config.yaml
bias: "none"
lr_head: 0.00522
dataset: "wikipedia_en"
Each number is 128 + 24 x the weight over its row's rms, rounded and kept within 0 to 255. Layers, rows and columns count from 0. Numbers have three digits each. The size before them is the row's rms in percent of the matrix's.

# layer 3 MLP gate, 512x256, rms 0.0428, rows 43-76, columns 192-255
096:142112139111132108094137117092113169133182142078101157097104140153106142142144100093133158111155131107128118123114100162116158115096140143150097114137121084147196119169159144122154110136167112
105:104132128108154138141107110134116097114148139127085132134107151145125137125095134173139180113116127159115159124162128125139126159130116142068126110120091083143143140099122168120136088146110130
106:129146114108151124154140123139133136148099104164115146103111086117153145125078102123121142128134188111129119115142125095147176147098112144135162158114097120138158136113138124141149096134192135
096:076132132166140126131119105125088130130141124143176152115130120118141141126142169169114102114141146103146136090115118131114149092089099155170127095115139095158126123069099099167124105139136148
088:090137135154168102149126120112143162131164132131135145151133103130129101122107148135100124096154107092137099117140138126117128099113134141137125127140148181110084071146147111105094135107127138
094:117115122151110125104146136153110125121155107120137126169138118150102137125081140122133144134137135099137148145129137122173137157132127155144150098142111131126119117131130142118151135159092120
100:164146122147096119124078105137130113090102125126122099098132098106116129110113137110111153109090152166139109106109113076117103163109079137112104120098081116148104117130084098131155145110167107
098:161119153146152112106125147133142140143115118140126113098135119137142125180121155127098066128134137109143128091116147106087113123119130177067116082133134144127110130119140091107100136095144153
095:152130107133140124162092149167114087156109148130121092088123108123142134070152093104082135118118162128162150145108123136157136143139144155146110136100144116120124143142137061109115095155142127
104:161127090116090121143066154081132125140121148159100117102100159118155135129063141130102119130162139108140079125153144132123095141109152126094113123119142133119090093124170122129123119080154143
102:105168147125137122131127188136136127142125160155113095124109165096154116137150134136159143124111123151116129167147141187140098135188089142111145156108112162148135117135136120106141125117117138
102:140136135142094131080131119134115142128150159130115137108139108121094095141136125128146112101107146140138173107105129131159156152140076132130151129142091129117092114152162115132110087127149144
098:118106139149124133130078100152091145191121121111139155119135104132059124153128130127165144115110104124162137182125161123066157168132096115138119097128159148173132115152121107086094127113090090
098:124163130163173120140115125113077103146167115158123086125126170107080151113126163152137114136145145134134160135113142150098119110133130154121127119127162155105175122104102073132115101155130153
099:151126137148192156101108129115123179110108120135113159136116128099115130138099132130112125136154143175153154093102088101104128156107115066161119142098110113143115126100141113104106158132145114
108:123136152133122162117091137149105111109112131132134131125136144166102118123123128156145098121120109175123132089158126132171134158112118148134184144150108147110146102121148139114136126079098123
099:163155142165139135092108124100147140092125158123085151104139120135116127149141110145113118140092143139109131128072113154090128150118106076070149112134113102112129097141135096154129112104139156
105:109145106181156149085129148128127141151161124110138146087145159116124121132121138133170160124146106111146133086128140149139130204136130091128101116134092137127132135125125103111154114098129151
100:145091127151167080103129133151152075106145133122118139118118138077094135095119139132124154110150127155156116111116101146145130139143127105139164130126114125129131109109136145154126141144107171
099:122140125138085104112127171136102103136137137084092168108097142117138169087118126069170146132163078192169118143115103086121153138192131129157130126153130140151134124121127109133098096139085150
102:121113127110103121111041113130105121172129118126169132158098135133104131113143127170137111167179164139144117133139177114094098146091115129117090148161125150115159159132103115130130107158076138
096:115092155195096176115102165140114117112153129095123123147145130167109124125086131102074125103112111090122124124109101126140132064115097110111117145122103118127180143078087130128106084120151113
099:094120133151156101091150186162104135130111107142096140133104117139127150146096156133090149138123129128116140139134104111127134115111121105125143132104123142103122137135107162129158122134136137
097:135171134120101079115118121173095089126088162136139142086101129125128122150128118140164105086111085108138142150146149143096073072146097102136118109106162140173136159133110140119114103130121112
098:123117105104178110104138086158136177132129130100124144129116125139101128139110148093115137148104106153160142111147122122160130108140107143095115107087135145128103095126115144127140095113123127
102:110093172110165160182121140173127075155129143134137112097164194124102111165139137156141133153095151135128157147121138123128116125116111109140115165131150148087113103156138149151187087117162162
103:127124118151120100135079119102193137143093125176126134129176132157148128138126121136119109127135111083133134148136107124149144117098142136141091131106105131081107097063149136116054131113144106
102:150157134129130106125150173076106207134122121146140102132163106141123133130145103133131128112128127123102122108152067136118157106122137117122111132124152154148131143160120128120170103145189137
095:111169143115151166171119135122134106156123109183093130164132121146101140136118131137123154128142079148132095153077098134107123105073139106177084141144119160107099152072137117113136135153166088
093:098123094126092102141122107143113183128136162133162152161118130152162120129130119162166135152128135178123138115090146145151153134141115126117109120091117127146138137135118099131129166107110136
098:127149119135135083086114111147117131151136074116155141144125127120130143092122107148137106125116130155149108123099145103147140126162140133117105106134088130128124118141130122097109101112142130
100:120149174131096148083147147134094177163101138137158098114128156121161152098133121120151143099066151141161147135129080120147132145090140137163131122113103125145085136160089120097122123143128105
103:126140131158139105125120132133138153093110126152117152103147133088141093142158129131099126129117103168147131170108130168118109122095112093079126136129164150143078119120072174138142132163117116
096:121139133131136190129137141121126122132109165138155143104123181108120150167089149084111184146149140155117086122130092149105137116118152105124125151073114130133156094159137123109106133127175167
# layer 3 MLP up, 512x256, rms 0.0429, rows 43-75, columns 192-255
097:134127173113157143111100120143137123100154130132127084122096182145141122143135164096094114104155135121057093166081112162150126138156117158128136116137127131091149122115156093144133146135139156
102:147134103131135081104077151141132148144131122106154114147142121140123057135114172125132116146162169144136152121140164153134112121097138134127099165073119130145121103149113102103117130158147102
101:137168103125168087126139124127165128115121082101076148124161114121105162107124148141110176128115174125148113114162125158142155134161155140129147106100121123171131183141125133168101166107124136
101:122138167134137095139140153140155138118097165153119115124130133135133094139134073161135123126120071132112152134100105155114093114148116162170138151148179129095141144128114146126068168120140119
089:103177099123097124113102152175138124133149141137132111137106164109131139105087132113120143147118127115147132103150167070153084148123098115170101110127135153097133131109153108159125096084121142
097:171137124094140136112117114138164162121101187145113120117152154099152117129141152110076143136149117166116088135109101068148104143159126113188156130134144142106126170109164136154130144149137113
095:126133144160166123179112148071155149095131115091143092089127144096100154101092136093149123127129134172151113096091136137152140146126146176116131157132112133130100120124124155160078114105157124
098:101140114204119123123164129078125146137132119108093103080110174134161146123129129166113108090118106082095111090107115093129141090206147083142116102109062112126070104131115119134109113096137116
098:144107160127136157121137195144088134154120118067120099118137122102086117164119119122121107122092163107177111098086105146122128113129073080120134147142158151145118146137143112183116113126135117
100:103121114101109139138126150091106125101136134167166200101110102113147127120094134110157121123127149136109111098137159112131157117117147090079160132172177105130129089153175140121118125079167131
104:110181141121141160126096137095170163114140079130139092141140132105119120109155133168109130131083087093135136129083101152148169162142140178129126092116105149113157155131096102123089150150125135
096:158128114133155091124066113131195107161143144147134096111169142145153094122160144136153111119104130104136094098123109109148121108098134110160130126118103096122101140165145169162144164117108110
100:096132101137122110162131134106157139126168151151115129127143141138121121189185110150142106139117176081103086107139092101104136136086130148144138114093126108124151140175147169127080090157170157
095:141123099174128107081114094163136156119141144071140152134096087113144124124095186122161124140093117138126126136139127097112102133107082135168091094112124169134126103126181081159125135114130132
106:137145133169153149138114127147129149146129121074109126118148125088142139154141151108090137108104101168140119117078146122120165093118097091139148107132138116160098144124114110114130145139169117
100:155114177109125110185112139127149104107141139117092143091126174089138140127162146111148135112145129132121131162124127114141117129104125114121112138145151142152107115140106111158102140111158147
102:132141136126095141114142126161095148081127117165118090094146130102121147149106122109124149133139133144080132125152120074142131137169117148143105140150107121118126126144114132106114131137131136
104:160100122104133097123139159112079124115119117141153128134139132102115145172141127083116180192114161076095152140087131131114121128161104156130116070111113112179147092145129105147145097104119141
098:113127121082137119128092119091112129125070123168131098133171092140112138127125118134145123126158148127115140156140156087145143112134110118092131110161147125160147128123101132109123125079144100
092:154153112147072079110139160156134136127106143152112149147126127139125117134132133118124136139167138081160180110125140086165119154090133109149114129187181149096115134112146130142083171161132140
100:101111131161110126146101131103132129108088104146089151136130125153090130119140125134117074128137147126119128120163153143098119141126126089155129147142163143127102138136120156157156149072134103
098:102147118152118110134124182122069117158102142137125122089130135115110122169100134106109137098138193079090110099131148168126136106105096162097138103088106165170111127119093125133098067087116162
101:120138133128170180106129119144163105153122150101127113092153140157117181152130145123129115149160141125093051139135138131182149149168105088176135113110054119105099148152131144165098113144147157
093:118171151151144160094149099136104149129115154113111169140188154094175161124140150122131119128147145111203130136106139166119092129145126113108152135135105110140089160115161110120126123160164155
103:119084110120144106162134160088163083128072155169111100086119116133121138117146172145119105106117132132121115111123132138116142098128146136088147134088108104127132133169145137103086118141161176
097:164177104119104129116144125086108196146134172131108129141130113085182137095128078105131086093146104103124086150098143116137120128154135126151112099142155095151150106089145180149112138131131148
095:165086112128161153076101128103092124103162123091194172064124115112122098139143115082116141100115132101117141087096086125080138114148115170140114095095105102128153114173117178144165132148135137
095:130106102134161088127122112085131127096059073168125127095137110110122112105143084150116110105144107152100115137161139146115115123143117126134110091110160141112103129116075124141138138124136136
099:099083147177103130088136151139186140108154092097147104116166120085100109161135121146121145115079158123116155076129170146131120120147175130073152107141133125130141113118131157102108156125114127
096:115115066140156153115164113124177097147088126126134136122129143106169179130128108152142135094082125122155162162124124121112130125102147138134160143138121121120090120134100157144128133111126130
098:129151129141166156104120139137124175151187096130124115133125119127138147161129123113130116132104150164108132130153121135144160159155173130147107074087158121092142141160123167155111135153124124
097:083126112065110154121175104135141150137120144143124114161140142196136119129158148085145112105138118141116142102129103077170108111129142084118160087166146133094114189124163147139125126118113138
101:140133096108125116143148136077118153143144115140155152135107108149096092103119121143127136165133071108155151113156115128100089109126145164108182117129158142134143144200137151153126144113143112
# layer 3 MLP down (transposed), 512x256, rms 0.0429, rows 43-75, columns 192-255
095:106142094155147088088092138099119113132109124133184128127159113178091133124131107093120120114089138137125142142097109161099164102129155125134109093151104143129099128112154162119140140116142109
100:117112126139140100122122093109095122125079093125155143103141135160137108117148120100167167137138088115116177160128135126093125110145146161136134089141142173163132133118084144105171151151124096
099:100175148132119106133108087114134168134161124116099128140115128103129162138101155119143100124129090145152153117153164044109158112125145141126145165104119117143089119117120153127135136137114153
097:094125097154108105135107144141088104167140147109087129096127140132135128099128145102137103120151105118156099164127143103143126084128132074102148132120142152131135096108107145120093134180106111
092:103118119157199071142178179113103089164144112150213114150166084113110119145153144117160128113150148118122129143113123167135130098143134128107150102151090162156149136136100174149114164109117146
100:131109138145114119144175132104143115119129116097084142097109126142117107145118127164153147156113122108129130124099101166068151132095089139168120131132110134126136138129091118130111119128133147
092:141171125139094155136164102119128171120084119113079124105139135119135125133159128172122144106118116101091145137111128077126119103134072129172109112120135143139107110132143095139138131142132118
100:082104146157101132155157155107116122112118162134113115113131109167151164124147112113100117145133167115099135111118124121143096125139107154102111089068095133091119104097134070155101092137091126
097:126140101093121113103133172156106167114122146122105083136163119138116103108129138115088108089109153142093146162146135139096123140138164140178095110105115155140139147128102139149147150131136134
095:113135138102115137091137116128100136102155120127100126097127181148138111102091108110137127101117153107114126124135144131104130127155141098127140164046145162117100152089138079129093143087127068
106:099133153114133144115078080125138150112134129120163140105126149051128126097135188121167083158137123129122131129110123155156152175149106176142106132117091126125154153145151141088120100124135180
102:136166123149133120113125110156124132124131144127149103111159147138126100099122112142109077129132138133090136125126139109139106163138103158179119174143138111100110150138134164122149129143154114
103:107160095132167154164105131129169111119126126112110084123140101141115101137133115136153093115145183170133156121090127111118155120177119107152104106155084159137136135111137113128110148127132160
098:090131126118155160145146131085138128119152117106105088169181085183089146106098128079126162112123170135135137118125118158148140149123102158105091165186102109142117147102141150137083135107113128
107:101117095114165120102128107167114085131118110128150140121139115116181126106145152122129104102083138124153135106076131147116138125144139084126169150161164099178156114159119128110143128145144126
105:126135128095160119155121102106124105138127165125112145149084150083134136134108086134109159111157061106106120129129094117120114163088090100110107167155128138131133129125076127123115123097147157
102:127125115139124119161154124155154126075125164144125075153139086085135093161099054126138118095123125114136151123058144125133140141117149107114130104142080159132149121130133129173146141096165153
108:126126121129147077114129135145105163129119189109126164089102131110135122115123124057144174132099183133148129130119119116136099094135120131126102087115148160119154133116143135165126111146148128
098:105178137139128107168132108103136142162161042168139084123163160129138149146140126092125099161138109143123157145186099103141118118138132133112148112095139153145125143126135120150137120092099134
094:159078128136103134123117110138117136150127148131076116080126155122168115120174132149135151113197123150095111161123123123065133174119111136119166114100110131134105121120126128104147118164156145
101:131111100167133155174140137106149099114149144184113143153134109163144152093179115120151116117126147124144120194158144122126152064106117123116145150164133113094128119124163126130129110119143121
092:140137112099164168099080141131119100083120181136119114124142115119151150134163141153131138126112080131100123122097119106085135136137138140122139129108154107089161132158114117113096134149102049
098:090112123151107143119127151070161117119087139137085117124123124135117163082111164092089119133123100118089140160123087089131111139104096116121110100131157126124097109124148113110142175136121142
094:169128105132140102137117141126123118145140134137114152116147125096138139142097089123137124112107171174094103058069138115140127075117096133116125077129180132080115127103121166153135126092128117
102:149118127119104142134163134066124156128154129074150074172119140146164152132138123119112115118097187150135148122142144126138118146132047071131122106130152110116124126135141146133105141130139147
098:119090154123147111151147141143107132145090110130131105132106148146101151110144104126149102149099132106121132140142086151122133132150125204150148129141123076110119130064139127126088119127122114
096:088133169164174122126150141145127166142123115141138096172108148088195144103111140152115103138154114132122151130141120136127202102108125132135128132166131143086141174117128113130152137099118099
098:101143181120133130112167184106131158104153108125151140131149122062119114121150111145163134099169133110101101122161116101119107104087121092147110106126180157147145115131154130109160122138144100
099:120123153113084104139091143150147143102145123122159130169147134098138128122125134102119171162113127147127147160122138079088111117134150151158105123101122138162112157108135181129161087142135059
099:125151069169144123093116152099127163135160120122089088132089130121146133123146151116116106123178138143115134141131118144124118096158138117139114167105090138103138128126076156114154126108137123
098:175138146133115109104139093138122095171131128114160159115109136181119111229116131166142134134109138152148116138097170160123113123124132112113147126116169100125126128113144107136117116143149118
098:180129108162141140123090143129154090140142130097107099120121123156115119129134128137109154133136083086172111126129125101089141131105115187130057138093064128133146137111118140124114158114104134
100:147117125086104125127128152141129117132153117125140131150111101131154095148134137149144127148121166113136117078150101101126127130173099095058098141140115112151117178119142107122139127128138119